Weights of a small transformer language model.
Size: 16 layers, width 256, 4 heads of 64, MLP 704 SwiGLU, vocabulary 2048.
Architecture: rotary positions, no biases in attention or MLP, untied embeddings.
Training: 387M tokens, 5909 steps.
Each number is 500 + 25 x the weight over its row's rms, rounded and kept within 0 to 999. Layers, rows and columns count from 0. Numbers have three digits each. The size before them is the row's rms in percent of the matrix's.

# layer 11 MLP gate, 704x256, rms 0.0671, rows 409-427, columns 0-255
101:534503455486478526488519471527504532547436489489544501503504484452474489461521502489524476484517510500451530514509511498468427494519471499464498434524519530482491518496439518494510482512498484468485506496548463506533535483482515545502501491464516484478532515514535513484475528479532475455514515505518526502492534526459488513496452482522550518488509559494495525530479514492492504514532469468509530475490557499481568483489499533481453482481502514501488545415476475510493514525486477517520502477471516506490491511494502503537482509512491499475485468483519521505492502505454524468534503510511506506495522508458516503463463497499465482538474516524527496477528487494503497502441538518522480510490532486498512507504499484491520515493509478540490494552512486472487500498547531
098:567542434504522480491538522560508550474464490492531487542472460497509498514547495463556521503523486499536430470492453454486482538526485511502517493502479489477484545509444533462441514498518481493504476509515517515488488551546493458489513504491508446533523483519476497511515507481481480475499525523488495513465529514469503489472518488511493490511531495500475485517495515508466528479518455418520497502513517495469513500501480487482494518498494530489466496475478484486503510465482507500527479477503485529528496551514515503493477466477500520490511494514501498514548490504510470451504458484468510490531471505494495462446474485500524481496491526538494485482539521505477490511515518518528508500456497484517488536495506484548467521521488514513536479462477500472520491497541478
100:492544460485459496536517506530484508495504513470508525531502477488535503519490504487507490555530496496479470422456476518499473492487528482499547458480521461465532516470498497530498467529475487490498502512499509503475494503476496438522490480520512485498539500492513500484505535469485492520492544499535468502512491509513501474447504508505465523507433491470527468545496528485492489493521509532445471511490484520524544528511489477526446497472471526466492467497508468495516550458528510516478464527492493454529546477521500522470450482569505485505529485523523505524510542518496512517504467488435479513504482507487498536498495510495471480477480529566497548468505498490511476547485521490492470488478479515499476495544474517488526509469493487505508553496527498511494510524504516
101:485539474519490508539537530514475481531480510501551484484563489529528463510498515498525515512472532490483509533532511508496479552526531508450482468470503496526512496508487480456485446473513505509512520505526456472551523526500529502505557487509494491520528509497492484475490498511520519472523539481521475495487501471502535479528534524500517476548477490488519505515463484522504500489526512455448497518502573481524529492503489495459511502514501535547488487477489528516480523463502489532470475507521472485495490473501513495478514589543500449472507507538520520471510503465505511503481522468500533456503516498499509490534482503472453483516493510466484533468485495480516475521505566459515460534471500504524538480462490478515494476492486455508487532535479484468490492506527488
102:515535476485516461510507475516463483495527485507493487494515492484466565514522503525487500506475528507499502474514507497471526483457563509532504487486527487523514502433461504518493458530483485521492538491550529459483513533528484475504506474480551486505486498510499507508479472535502499485496525532524498492497509494501507548463525500541511469526471530521517519517476515497500526476504539496541498514510501495471474499550521497467502501493526548539464493494516460469519510508526475459481518426488489517473480503483552460481495515444457503515499503509487479501510499508555486520490471527509515496534513462546468461451526512505508479492488504522481485485545524508506475494533491475537495521499477482441521469512467438490524522500503448545496502499486483462506548543529510
093:485523500489489416529560484519515488520478529487474451516549484482516519487536479474444528494457504519499493458462491495538485495510489473505503501505504497470539437527515535510516488486510540506463506467508494499470460515523506467515497496510493479479500467522480493475521519500549504504498492540520489547506471486471505533516521552493489525535499477498478491551455502524547501497510478504499474508561509522509507530492505512503498488499510524532479511461507487493492519494518519499477510474468495528517509535502500516509506576506504497488498472510552495513513497541474472453486466544443501472490476494504501483497542513488529497533512529489471500505534482529506501500489464519450532520502495464469538490490449452444523500464548514504476549502526506487476500510511483
102:510520437531502534518532518532526488497480514453482466513493484462515503499480570474481489504520542505479475502490519487546478524506473451501531511525506538455484513500515495494522461449464441518512514517485559493506510519496512487468525477504500512501473506528539544453507465527470496462508525466496489518464520521470505513523487488511504490517484494518455485475494516539482482527481503507480479551492517482514520527521506480463540467488483525514436453511498478491484484502512520502498455475482459522467526546527483503454502515537494547516527498501545502474504515498500506508478507485538486457515473499526545492486510468502522474500477459483533504482450539475465493499533491526489501528480535468521465509498532509510507527520507483554494456488531488486482475481496512
097:518505490521528484499492525519532542478526535475522490524485494499494507462469508478494485476499502550493495528451508485534524564498520501493527464477515520494490507498552542477476511547507456482478450490476506454493466483494502485555505464459484520468511504542517516467544486486464429511510520512518502477535500482450502503498522491487481508507478532511501514480488518492493507537535470531512510584497527468464512481537538473474520481522476460498479524496498480492505514493539515536528478469483517468467503520466508482505506540501484498498518483516500502525510522499504470532497505523520481453534509493463490471480475485535476503461502510516507462430501531504487472511512537515506494489462508467454517481479478489513534509525508477487498478465553521492564503493538502
105:477521538480504493526517539550495518477515492488501518457495493509463491470567503492514499465496546506523472500496451488476457559491523495501520511489476548478503509531506473492534513516507497485483518489489515464496468550496522484474527482509509465512488482525501543440552505496501479437473491481503477495464486447469487491474552491489492501517492502470470505494460545521501536515480487527522515502502520483515495505530509504488511493491508445528470524496494536483534515515542544542524512521488502491494470485508577506537460532509489523490488516538534509494525532513485446454480500503490502484469477516502465493522490493509521497535483444535470483513496483503531522539485475467524468464522508452508506514503515472515542481485456506507449506531502529521503473488526497
099:482501461498487476511528487482486530519480466533479519469516496476527496483522485511465534492478530541478481486512492476483479514485501459490507518526502490470502526569493478533495493518475509539486500520484533504478510537524540506457535488532520528517520498508508459525511539480520499495505510498525516496507548497512529488455510532502549499508574472513517496512491488488502480516517491482488478529516537473517498513448480485551512474484493541500476477493501520516538476536565502499487510494484473473468474500552487507458498517526467518489487465489470483519472523482510475480519516521480475474503513537504481484494524519506475537449523508507439504478484531497498480480485498522553461579478479434477490516540487490502484452468472502514492494481481472542555464527532502
101:465519510513485498501486531512490524555511523476483472555482544463488452500518526495432515479521504484488559506461484503505496509465497515513486477505521484489539482493474474458518501503511502456450438518507479460508499525490503522493541485500498506479496502506490527477517501485507497480487492495527490477521518484484520494469491485498494522483449524513454490510538509506490464513480499535474552532512527485512511502528538504494517492513463524469481513512503519534483483483496511509484503477517482500494476445529545502482482490522498515509523481483518438533536488532480487511575443488463550455546549497504457537515476482496480492549491493515527475483479515518496535514489506458508504510487504538454520473497493496477523520501519487515518495470503536501529581463517461
097:510475512529532480500534495477519476504515510505498519470464515507467518529537469453493506484527486508476510543497470524496493477462503490431520479467471468511499511548527442513486476505513485512504508519502538512543496481485487501461451461475514516491517478490458483506492484489487471501445482503505529521478505479514490560515531566537494519521502545517486460487475464497494512514541513462545479499496501489512476503520423511501476534484501485503506483484442483536514477512502487514496494504473484533504530490503482507447500496542521542490510511498540529502496438509513481465520484513524529459520514470518464493508508505483524489506478564532478485486420528527501478510511471497489439505482483516464480519480509486509517511511498514498461488483503557517500502534499482
104:480490503513526496525490514530534517485535483495526542456517498506498478499464493490497497502465513473510493527525479489458516486497433482539503514493503461521495491505512498545522480480588525539481483534463530493507459476476502477499506516498477494488467448521509477496511515520477536477544521471499526496493469492494522518493509540507503477492499497480505515515496504494494484510497563476543535487477488482527487524494503495477488519485497499490489527430533484503506485497503485600476502478485458485512504527493515494501513495505464495448529467551535511529510508457470443506479509487503485476496493492522508504479458504535478545496502482496458491488444507485517487491521500528533556542534515487478539514509558530507522491506472505551498502454453492502508486449512505
100:465505467550548493477518529522509490514514491486504507516502491471515485587512500516510493487483498485535531504484538470515515494508509485490478507461497541515514507477468490526453503491511499513496513502510505486488507530514485511485525499481483472506541504488480486487515464518492529480506514492517500466512494454521508516498509460506523508506539517504485440524511513561551472496488500472546568485507514530519509487514450516493490511520537468518532499492453471507524494521493511507462535534482462534473545455525469494474519504481492520499490490499592469475480505499483508493498531467504543480468502502515509477473504531520520502432500477490533514470519469510487513465502490500568482487479561456471508510481483457477531490478523511494492499468538522522454494484467544
097:506464503492536458501526472519451495496505478467546528506460491477524503517481488498481491492507471508503516473490513565542490518525491526476501491494512465449469534496562478485464517456511481484517522489524479458529529462454509452497495455493487501483512519499499488512502505512539452484483474516490474509477468431461514508500503516514543500497510518506476505491471506503476488530507470545537526501469498473512544449492487505461439522478447493495476473504508557486546501508498514514526483508516525502492533508497525510532515521479494512544528484498503500502518548475470510472544511522507504506512451537507510538542460486479475533472499478534490480442542539513505530488515496502497484481518500514465477484499489480519520514496481490515509543498510466488510477533527560
099:518505502502488510507472504510503517502464477507516509530503521513543447519489483494510522518514515516463497478526477496535468522473555495486494539488472513467544485448510489473482531493504539532523472493519549522529504507526435495507470456493507449517487507504513485492518503499509445450484504549495527488516489492520477506496482468499486454448533455476510485535517464535505507481492483498499512524534449487514546493500504484487496482499500499500513447471507491558450530475528529527499495459497523491507494513499521491531506494484532508467487520486528501457540523472441541521491513520499528441491529546491502497441508489499508503472487526509530516495495524473471523551479518531474539467478499509489527478522518510519485545503467490496502561475540508480481508534523463
098:497476503528518542500518516524467494479504492515524526477526545476540499483467517485477502503497503506505500496500483508498502511451479465478462506516478508534432450467483501486489519490458527449492497495520478520475532476508512426511521513508545489486550537549483473517510539492555460456520471459513489490470480517503512497483545538499460501499500491544507507476524528532520498504476562505500505498488538492506497513472504519473475500549442517529458509505505508499471500541496488499469508473516508526531463505519539511498484506484473522518466560510531479549510543488486488508495515499499531488452518520499531478492496498551527520489482491515508479522493462494499504503500529454539460469462447493495475460526473535503486508507515474540471476469488521488504495497475528
098:461518515538515492516510500476495510484533502460509552495504486471510480461457566570529487513482483493503519526536471546488463534493526507492519495484536453480481494494526477518452498531508517466513501515486519485495494484484508478489507551511464470492521516509531515495494479484527506487542477500470494499513540472489488487473483479470494500489450517526494512481452489438506502540487511464527479517518528541515491480514520523480465485515483473479505478468486501549537497525490519487492445502499530466508497548543478500518523458550516500514489492493536513481484484512519497529474528533496512488524506506477429521461489514470480435497472533527539494486497516515553483524563455467481483479542461492494513501493517507488484518549494513492474506481494531502529494475488505
102:491502483522492492555530519523536498476507478461487493518580496505474518491483534440547441491526495530490534469511519493499520526498556517493503514494477511479504460473497466503476478503476511491526517489521495492523492517491517491475508526475470483506454513491508480425496558455507479489507478494484550454484484508504514467495539479463510504492507460525475536511494518494486507533515492480489504477493491481505578501540522510512494506533468445507479476467519544500472488516487475504532486487483506477550501503448472554560515518502529551493502478531503459495502502512452482482511488522535512492520489494493489473497550512485508480522529510493553475502503472524506525486511495502534500467501536487521492532510497493500520475473445482565478509477501487509521496513517491
# layer 11 MLP up, 704x256, rms 0.0671, rows 409-426, columns 0-255
102:494504526533503514521500495491473474543473463518450491478502479517511502502481474450493481555517535468476530486481518498500481461479512537505519510502478448511517472536511478522506528514538505453468527521487526474487491506518531478547522490497535482523515473515469442497545501476499515542480488466541464475490501516505521495542502549477487474549480455521496453508534537468506489483495515532527556523495450471477496505544475532502506499461505493456510498553506535532501514509499486506458562507488517501545558503496526493521501497526470517553476505493477489495505514492509486486487532551520504461474500506516466538519501525483478492485508510514440498525506487449539501518545499484511531492492500481472492542506509521490485483522506498483484540511498500495503492523461465
102:478514471506522491445506513502490493505460521529530475530517462479498510435512511503525515497488489453517508510508491507497455487541501496526501477470510527444501507543534492506483528502463425517481523524513548522530470471507495500496527529510505504506504461506491522520489494499513502513503502455464513505469483472468446495521486526460491481521500510508511502518516505492523564486502495505496493527514499516465529442498510503527491518450521503473476451506453513511522522494453498558502509469487511462508512489460468492503507488496487561499495511499522464524516502515516497489565465478513512513524496527531519455448473482476479528495511490504445517489455474453483475567483484493511473484498441483506499539517508529522517486484494501543494495538528478481447491475518491
098:517528493496502490519474469502554470537491509556440501503494461508500509476479524509517515511497526456511514514524514479522497524421518522517470511568500573471469508474495505502511502474526532502475491474495509491451503532503439508472522484474555501524499486501486492437495468482515525493481488515516493481486445497496492512525503493498474467527500512497523532492503491502488464493486506526484553511512494515483496535501506527490508507502484497500572460515515502458472477469482476488507530483532441516432473530518519533487465500505525499493466475514545539456462508509485487503465509498491513524469504490448475481455492491519498501505543467477497529529513494507531506510521517485510500539506472508491468530529524532532510487472516494533472539485476495479524514532535503
099:492506510478495499486498491510499490503508529474500486520510523504489510524498462495486499539472511521504510509465562492521502478497494506502477489499514481500548441487509532515527500472477487510465476511487477492525510485507496525500513507543488553545490532484466535514498579523495494490483503470476529534484551475484506515472549496546527525519478552496517553495548516493477519457508458466477490493467519518513476508509501502489503501489487478489545490507496478520491504483508489516531514518482511450441476511491556550509481484499498526457513494515437522481482471495490520476471506500505476496544455456525495468526507497507524493486490511458558481489510464518492500456463504541481540568514555462463481486487484481494498494495535482510528457553497492481473537526484516
102:451498513512536524498505505503534478440451527494492509518480452540460502491504510463524517484526516541456478494507535508500537506444528503499508457548495489519560451503553495527513529512513495477478477509472513481476550507475435473470509469433510478504501510554505482465482494482490473491481529513487494514521513530470498501516540513504525504475487483492481511504508521503476491493481519537531441470547490508472500509507527505554504479483473507490527525495455508507502505447544523481525483503498548525516530521495546485532492491514499498482506463520469507485489500540474489503442487498483480482474494489477444500495522510525542547470498507506492469454490498565514521517503484510474516472485487513512486500504461454496517503504487506480531469500518497518525473491514520
093:493483509504474489503488539460470483477468450554498518479508529543534498494475468524552512486489464529482457525486490531480475535532478439506486452484528528482514462521512521484511488488488498440512514460499508494463512486536455479536467484533446492549518519485545506500508459541514482524501505510516486498503502527443520487509484483524530469526540525453517528496446467536444533478485468481478509516510506517488519468501525515476489485503519515516479488508509533497532483500522516524504503491530521480470555488540465485497521489487518485490485466555500514469482477476487489536501511505522494544496491503496487511511570509516498504513515467503486533503516484515509551540516470472523518472492511455512509481497539502509510468515491523518477513534554481502486498492534495
104:493497453522522513462494507493489493482496510495521514539456439527490513503494551492520532483519520470508511500503513499465523498507492492532500547512517483495529543482536514514528507496461528521504494470491484439449518508481491444548493553480505473491472492491533473554498494504514488527495489514511475504513492516492475495537515502485529511461510498521441448486476513549502519500531493492530536504495451498436483494494549499491503520533538496479479516519526484514455492504515520472544504486521519468490531530500496508512505538506533513489505541477491490454546539535521483509501484486490511532520514496503505517465477545463494453544529469516537496503484514518486530502548509512535458490508479491489509465451484496506512471468527556526481513457491493486444461496507517
110:479483541503486488492496498472490472484514483504512512522477493457489498488483502488535515509508489526545469545443565504517519515464516482467492468520477540530498497497504521493474481525493450489475452507484492479463485463496503517525478497514477477490477558494522556502476478464500523487550529461469495505513470476485512533507539480489502502480468496524486537492496472520501498496535496564495501554501472493460498462532489432512509514514436502487505506507537489518497482481511523529530491490530454483569505523486458482493528500454488551484508520504503500506505500502507497471497546512529467526535506467504513491488510501534510480483500528463514523493517519527513507544541551511457512526493492497494522487509480473455471496514495518512508489513542475494532559562495502
099:483515513508479490463510506503488533520458545491478524480473527496504496579552483503534481481525518535470484499492470505537536511447532506450456510504461521432516460514492519533495492524505492501495511509512507516471486479522493556515505497452475490490484522533476496526494494513477510490568495481488476495494516476488412516477510491463539467502481482491535468519454459514503521515499504515487482526494529482491510475516477536506476498544517492493472520536509506509511526496515521498551463449526541507503526499481489495497528517478533511521481500474502486497486501486525475501520516519532493445535506492559470483500472492536461507495506507507468495500525472483516473494546505459521460544512508532498445479522502523472490495483471502528499460504482533481510532520459495
094:496490480515526506501437498501477509472476463554472501465516509493487519530497493494539480454477563473505467531495507480502449507474507566491513468511507535540528487501530549487554500513465521454517471501478484483514470505458471520503511480509492487504518484497521507492506517424528501472497525510498512473512457476523525527540487528467479509504467498493453489535494518482492504509476489491523545465485495505490563463501495551502503469469480533469519528485540515530515473485508485500506493545513532477538509489527494494508475512520488504541512470463478477539491488462522507478526480508484507506551494520515495465533505462499479521510515515475476505509508487518519543496499476471474561503470474530521499469496488477495513493500452486510480565547520464518480508532498489
103:457525462522468469497505543511490557482509498507538532462500554454510484534510477491517482508517513527468530516475480511576485486568523497494516503487491475520482480485508485470514474535483507483533515490487524502501521530497516472499502511503496483529501490495541478493489530544494465463495519495501539511508480479507466462482471497525478508519487484515486508502505522517516488506496539504513485542465527506503481514506518497492523519485515475487483463490482488544529507463450508511478490528462508518504444500479487554561517489506488465477501526508450512497497461453492538535490517477502440486466505499519513522505518466460538460503453508538496501538501498497482518499462524551473473473501489512475564444498543521494509539504491452472521476466515470513514503523476491
098:528516518508494491509483473498467524496474498489504510502519451460495456477475448544522504528510518521501511477495508498501473524506519508478477494491537522513495518511474493464484489498514472484517542445482490529434458506502500465483548532454518483465473523514543527490537500508500520520509475500524492520519499516508518489511499492493520513536503503482506470543470473498485512515515537481525542488549450529544499450481554497455442551495471507520504498471471521496499497561493480521487482503485448492437477499520481486526498480513514495497492494513490500512537541483490442487495472513539490535487503532526466521498508529567480483520449481506507519507503467495488489487528529489445497458480505508501490515493514534483544486452470536504512481508493512511483558511525468
102:471427505505464480490504459488512467512491495529477485492459494505516450494517472474472490493501519491503499493528498511476506510481508551489550490493511503528508532554553439558514494499526507489484462516485495486451496507477504479488495485534534498482441543525446453473496481527488510472468504507448530506530510519468532554454493452477486475489482507492507524485513445506521510542470530513513518506510519515511468452475462543490520511536479523525545509492482514485460506505478504515498518513550523497454535498500472521509500513531524510525494466498491548500507478486503525489519532469516480472501494531462477494502504534508458511498494482505522531482511485536510502495515505514505526475501524550508486457534471486476549478487438480524522490530511475482488509503511511
095:463517490467503487461509483488545467499515497483509514551530517517476518517497477478506468523487478471505502508477512491489507530446492504506527524543484502509534466516525472466484531505479495432553483509492515514481496473513514502522481482536477522506411522520494511519483499547479533485526486507496490490517558541488492518518521509470525457506484478509490504476483500452487453496496519499494513506537522497500519500508530515502524490510468512534506482506474505482523550516514483514503518495497458512545468502497487486487477485502441500518479532538494565508533484531503446453495501434500528495489515459504481508521503493455479511479533495493498541514488515449520562529503499532462516508519475530498498522490455525516521515521471493439518461517491507460514527475534469
099:518459494481495499500478495483514475500486512486512484524444524543497483478541501532499526528508481511546457509500503534503485484476478509468521499533488438518517508489501527505442511509506445505536494500536530487488517481487515446474512475510463545518499493473477510470484495492504491504541535531487533483497439473501471514509472522485529514478469493498542475457497434486495431500494524473523510469504497503458520473496509479523490472514504493496487468511507484507551517455477504531539462531508538484499542511504523524496514495500524490541484489503492485524478493526558497470524521501502450493525531491480489509527476503472482451523485490490489508487515470517506491478529542546450502526468473582525466490473458474495501528490504535510491511537487540503514473505471521
096:514492556515516503484468541516547524518487503493493529450491491504504477446516526483454530512519511483449498497486464508479483478471430479502483486510542495501521519504531479468419504502529494535474479478488528471494498526498481519460527494481493498510523513517480511490467519433487512517484523505480496511533490467536467505486507530527489513477476544479466515466530527498513507516489499566518500480534504511521487491520511492519494515529524535473462532482522501502576492521471528494497497481489523497475491485447503446458515471503498479527512509491498474452528498511459514476471514481522463512488505495478478490510486478497495516557482508534508478488501514486490466458458513514524490490528483512509474527527534480532472519494536493495541507519456516442524551471510521
099:519479523471546497488515532494521462496500484516500491507504503496505467517445496441482497520451524531496488507499493498512485493526490489504514520476511499478519545478493515496512536497496497556504543510479480498508477512529466513563472485483476516553504485537531486527486525443471500535498485507510516477499484507519512496498477508501491469534488514490525491524493452510498522507483433542500526440503517492496492527434459513523502492415415462508525506486527533503501475457480522488500470487511471536513499498508518542497495499532479512514501470464480482490525520469510523509529474493481508537480489505498463521497437525530536479515492484502511497495509534515512499517470491519512535496453521530536554521491503484505518468530513458481496459478502475475542516457524478
098:492534506486486497467519490488470521499485489470544511468495521474487502475541484475467470551496528492509517506507551491511502496483498470487484478480514539486509521515560475475546532485462504533510479517503513502489483493521490449496468503515498490480490504534450543537482492512458485488511492497489563488478497484503505536523476542503475493460495474493472469514476509486563535493505500457496529493483483462486471520487495461490513516541476492532475465506548558509504484485510510485488444511518480526517476536441481472538493485537497494494499522452524541524488506499497482531494507511507500519526564524496490504489519492523486549476529468452502482509491486508538521449457494456537501505561519548515519526454498474476502508511506516513487452516500492513519464491488536
# layer 11 MLP down (transposed), 704x256, rms 0.0634, rows 409-426, columns 0-255
104:521484511455513487489505510620499494556536513515516477526482510518467471460555487491520497511494509516478477497500500535517496484484471480521478503491511528473519499471469484499523493478513466510538499496462504501468465530504485506495498473453519434527533456505515504500491497507548489490475554460492509476477467529498467546512500485491524508496526489548474513487469532489504513446468507479506515505442508530538508528491501484475499500477511500518530476502502539473523459511495512524499502515545493496496519494443454532539473546494491492517513508477545506474492533517492516501499510484448555438470473486475527489493507498559497464495511511497468505492495482471477536520483533499496476548518476509483496504493497526496511491483486493507496552538492526473521493514500528
099:468476519493499539499521455500511483513534451507512494451506516492487517531525495493537500487522526495502508499469506449558493491534524488496487509498477511536493444471515523498530498495485496522476517500510479502505520535504510513487458528529518504514529490501500507522483475534508535472511461482465486541520488455472539511461521504470478452479489517501485507505544480474479484464542488515548479529490440464460493498498465504506457500495532541502487521528490552521525443474512514494500456476501501479525552512480476542499499482476512518480499497547524514518515485516473486518556543529509478500490485481509517500492547502502457515495465504495507498496487506457494517447479536492536532497521505474532487477479512521413522526478496427495524525492517497505492470495460509
100:495511487525484492410565483531476455491470471499526507506479489525524546488539538487510518496502524484490494511495522493487498499490438511517504522506534555516481478468474551512492501488484481492524524522554478463531492486514515533489454486460496493506489484506521502484487491538512469524504509512486548532513522520494495529506486492529472508510480520439517533501472480502515450488497491495506536511507554517478463551574523489498472487523476474478498519534478496500498497490504515512494534508550507475517476505504485497512508488525480486464526528469462460490482499479447524504530510481482574503503498508447510506512517510478544487531517502499494481499498489474500508492472461458543496536536510521522489461475452498494512539484482515492467473463488492471527473490543509
101:507531556500462455530512445472522500499448515463543525487477519472461493507460515507531536538500503519491493503519475465475529534492526504542481511510515467448489499497521546504530536479527498472488518451517479485507469520451495495531530526485485499529490479514485534525527513533510507520467516476473489485509489492481501477459485529482489521510541504490519491501488460493479491495471510469487515471532523510470488460519475485551491513472488517523486499493459509470508497508477517459444512488445491509516565493555522493438525529464505538486509509493537506517498518465496480496521521468508490490446472528483502487489485511577496490532484482499493498536538513538478512503507500511498500476474491519501535515491517480502489426509487493520484515510484508515480532556514523
103:507503492479510459526519502491546481505500525471477476529561447461461556529498532470509478507501537476523514535557511480475498527464518527540536481470478484453503466503537495497452492517494522515530540510491481497499531482467487504488479486476507491472506525490472519504481526517505486496503534465496501459497489492518530499482505482536493500486504486508516534487501522487480497472491510493514543497501510506504431475497523510541493454533518551513472477465466480500510511462505521488488474504490526511543490479538508518563496527557537513521469532510492527501525469482486452489464505497489442511490510491489503468486553520504511486495489498517497466523512463517482506472512497525551504531534523510497470512502451463510482519539493471547470444493485469497449519499463519
092:500507509477501510508499569465542495506505519494511476520494502507516525490482497516464526476471492510491537518484527445451475509498481444527465522482489466519505506500494449468497496490484456522462520505569561527476448509541470456468485555490527499512435521500513534494497503493490498487529481540492518528470520491516534523463477511482484511476494503462510528496487485489545431529511513497487475485467481463505492472514466521505503520507480473500523525491501504551536535483523472520512480514523502524502513482506486520502482517447521508524520515480476521517503519489485491517506517536459480516466488510518518491524502528500505559548482530511460479490522526529516481502478519483460505515500455526520514498489469461512479525457487509511540458473504495511483532555485463
106:488490495540530473476514443505539509502532504467515508526494487528449517531500545479479505488493522490507468495508505476484485512488505515541524503466485507518477502467499470521515512520530544510529504513539544465471542528544491492551480502499457546524506490489514495524466480487497512485463486507479453510556524475506479504505526529492472455443488531470476467466488511486502524487547458443519516476509438509500471483432500506491488519492536506543542470516470517503546532554501505510448522519494528503522515467487501496526492478467479501500476494512483513507522488442553527507470483500498511463501468488516493514518518501508517516491497488534535476532544495513474501538480500488490483475455514538486513516491490528503498490528448484517496493500467483475507481516469547
100:509484516501517487453506477431506487493516480520500514492464458489486505462504504476493488526530476537589514492510518491497501504494483515483487506529491521509519503484501488527484525526540525521458460492527471496449509513489497508498512524467482487486497492477483475507453524494546478510544532459487548477483464471547481441531507469525501494481471479504482494513509519513502486465498518535459538490530467512495508471530479451519456473540508535499459496529481489486484510507496502531535537474495511467518500505476491463495445518440498532486486496516475500544485509464512505506496550533453541501500528488508541519451518486503491477508467511494542518510504506505520488535488526536484530525510495493514492519520495500509496464501488516499464524515552465564513559508473513
099:485512491503532501497517507514491509482503473497503515514531528453492522485486483501484490475504554501510461560524490448505527514474550468484507464543524482484544516468506448511496480529489506522540523529509471461493479472499589488545445485474517453464481510511480502495498474524493489515509515504507478504538503479507500493492504513496504534530453507504478509503499525511505505479499508496499506528470528492508454524479501472477463502506527495493479498498521446452545488492497544462527525523461502494515540434520497489473501508489489506533485497486483517545494491500425494473525489465498498507502490475539487525488508503546476531536469472539477454514483481534511498510497459485535514516532502452527478507473465527493490469499456509512502491521497502504541562519542528
100:502480490474504528525469515464516508502544455497506508500493507505509539545458529456525486544459464504528498484427473454537519488542444469567491512501504472500453439468504482507511496536538479515477541482473511511516500477508574455509462508496518484482506525527514559502494427510507490516515486478502462513497507539510471486485486485521504511512507497474518457458502536501507480482499508489505495505504471470503515491482520515494497528480509473495520495538495503503493532527488513500479552494483529519488479499481481473502478478505511501491519508504525528488498468516467490427550482506482519490517510478454507539516506486532534494476499506518481461465530499495518499509511546488516514469527519514450533516480482535498500502539549456507537489511516486521481488504534522
107:507501504523502476515488491506514487463497505490484594502528498510508476533496506529499500510469488500537513490506498548492507537488465521502530488521518474499511522488455493503508493486517461487527516449533424537478541507509494495483495503518514464525493511527500449498530461535483529475488508500504471442481533461490510499507552451481557524516488485499483498463497490454521513522499505451509482498540508554505512497500531494513461484480480516449491485525483515493478499454467503509459509488517495489519489487514530462500531483482508482493476517501531509501500498488477460519503481471517457443464525501505470521528448541550476501449536488471506506463488470509515508509483527495556576513491494516544478512531496515509510485507496499486500536549508463508528512503473503
099:490476482476540492455521512469471512532499518502540481480497499503504533523514494491504506483525531506500511478492464537487495530503478521474522515524503498495500469505493491508537472489465500464501516533485490492540446543492498480545508478468521515464526528496515541507502541549464488512518516512482505470510524459495504480505434505550473521532520507473504488512555538493473509530461527509480527508506528469477489511497499496541482475492480490497544470507502476512469511479478469507429464496491505457492525458479502512513449462518510551511494549561481507478494470538513506474494509524542469506505492509438502458435501485541491533474499496502442461515480492521484500534557489502450541526528496491499463478482520505501495511493462505491487502528495505485522497499545507
102:535499488516481480502482481549505499479505510459470484501501544485514487572483491498499478480506530468488532515492500478509482520520489493478443522463535533487483550465523573483505496462503495536534482503463482517549463514489460473498488493451470505507554510485500499525482514478491428523514498470502508518586539486450516541515505501523494490471485486511440502518492526521510522468515493463451519537521479498491490509504461516462516522487500502484494513483514511495536526512506494450501492483482536525498510520480525479506522501506508468487480510546516511506484489487472470493497522517496488471520553479497518509502518491524498482517520461519523502521455534515460505540519472489480486514514550480518515488535505505497461519493512507461472490560472498490496513440533480
095:548518450502512489494513467470488512512466458495518488459470524499510507538511523509518471487505470480447522543492532495457508516513516509495464470520522499498488523487509498513462463510526512536500552471530515510516479526498484528532491487492526458559556500491464498478528501538496477445492498517488513509493546485476504552464479496529509514491476476488523446486493460498518493517520512466486498495512489452535540512505504481492513471549520482538495514498465545553532487535499491525542486517489483492456479468481513545516525515523547529490489461512504458471526507500457560509512496524489488507505483472496545504505502479504503500493455491475529479490475487526503511488532522493487475482509518442507448484453512505478524523480503507468470496465504512550484520464512516
102:509507511518497471470496481472502458485515534519507528526487491440516501508496542542547551501464464475521498534499514516479536518492515532508506500496473518467510515514484504468500470464485483548528503520524457508464457471479507502543510491540493497503453533474528475497539484503512506520498495501534481493545500495510524510562515511507492510505504443513489481504490446496523524465524544480545487511480523488468537481471487486490535505506550475541487522502502482518508522398494494459498467479507484460485496488516474500503451530476529483480466485480476500518496462507527555506482524528515457527486527497503532469459487509492515534504478500472477516523536503486491475505528515504491490525535452515543490511496498520521511470494465518490514479483511551494500480456460478
097:513494470517441536516483499526491449486491478507478572492470467474467486501539466477526538499446499542534480470474504497521512502459528518452518497518477506446541510520508504507506482482473517516475519498530491480498467554524450488486499545502493474535510485524518516513524507493462509495503525510515494472508459493509503506547500465490477483488493485548518493556513460481487501458455469491504548524508487493441496494495489504478542501492483459477556534494526504514435531492519495465494503494534520504539486532512510484547493497502533471495542491484526490464535490487506473515501499538509478522477518494499517507470516492495474512501517533490496531514514509519497526547532510524470498493473507486453525501523510471474525499528502476499473528476519455540483440519497478
099:540498504536489541486545466547440528483511515486503514486549524533496528534484499475515482514491493518468481507484500544472484518493497540460490516498496499494450529533499483514452480490496482541522497511497525496531500511439511514495483481511515501502534519520466515474500459507504535525474506530470502531531489504493522472523452494469515508458525460490526524471485522480523480522507513542483538476458482479455490535481501501537453483497544494454536475495436501494511541470484508482506449547477499489509481547482505504482499516513555535503524461498558510461491510501473520486485481490487474534535481506515463516494482513493524505485466463507513490478452479524500522511496504447509512473532539509528443542509508502525507491444482488495502503504501528507512518473496502
100:465531495523465506492501532569511494458479517520439468473494515542505503493501422541460511501491514504528489530505522521476510481521503482454500510534494467488511488526487500514502492529485523472517476456504501460473505477504522490535509502488519502503533500456517537464491465508551492463495523514463518514498517532461485544515517507479508500521512476499524477558479478495500485499453484499501508499445473488498513487478498509491515502493511532557474456483513492550486521560531504549526520500496489496502515469495471524519504522494463482516487471483532503493511526515470542490509519515479519518462521493478487467502483451538470504478487504486508501494502490500529495489524520502495505495451491424515539469506556483557515454512498546518443479544499506490489513515491524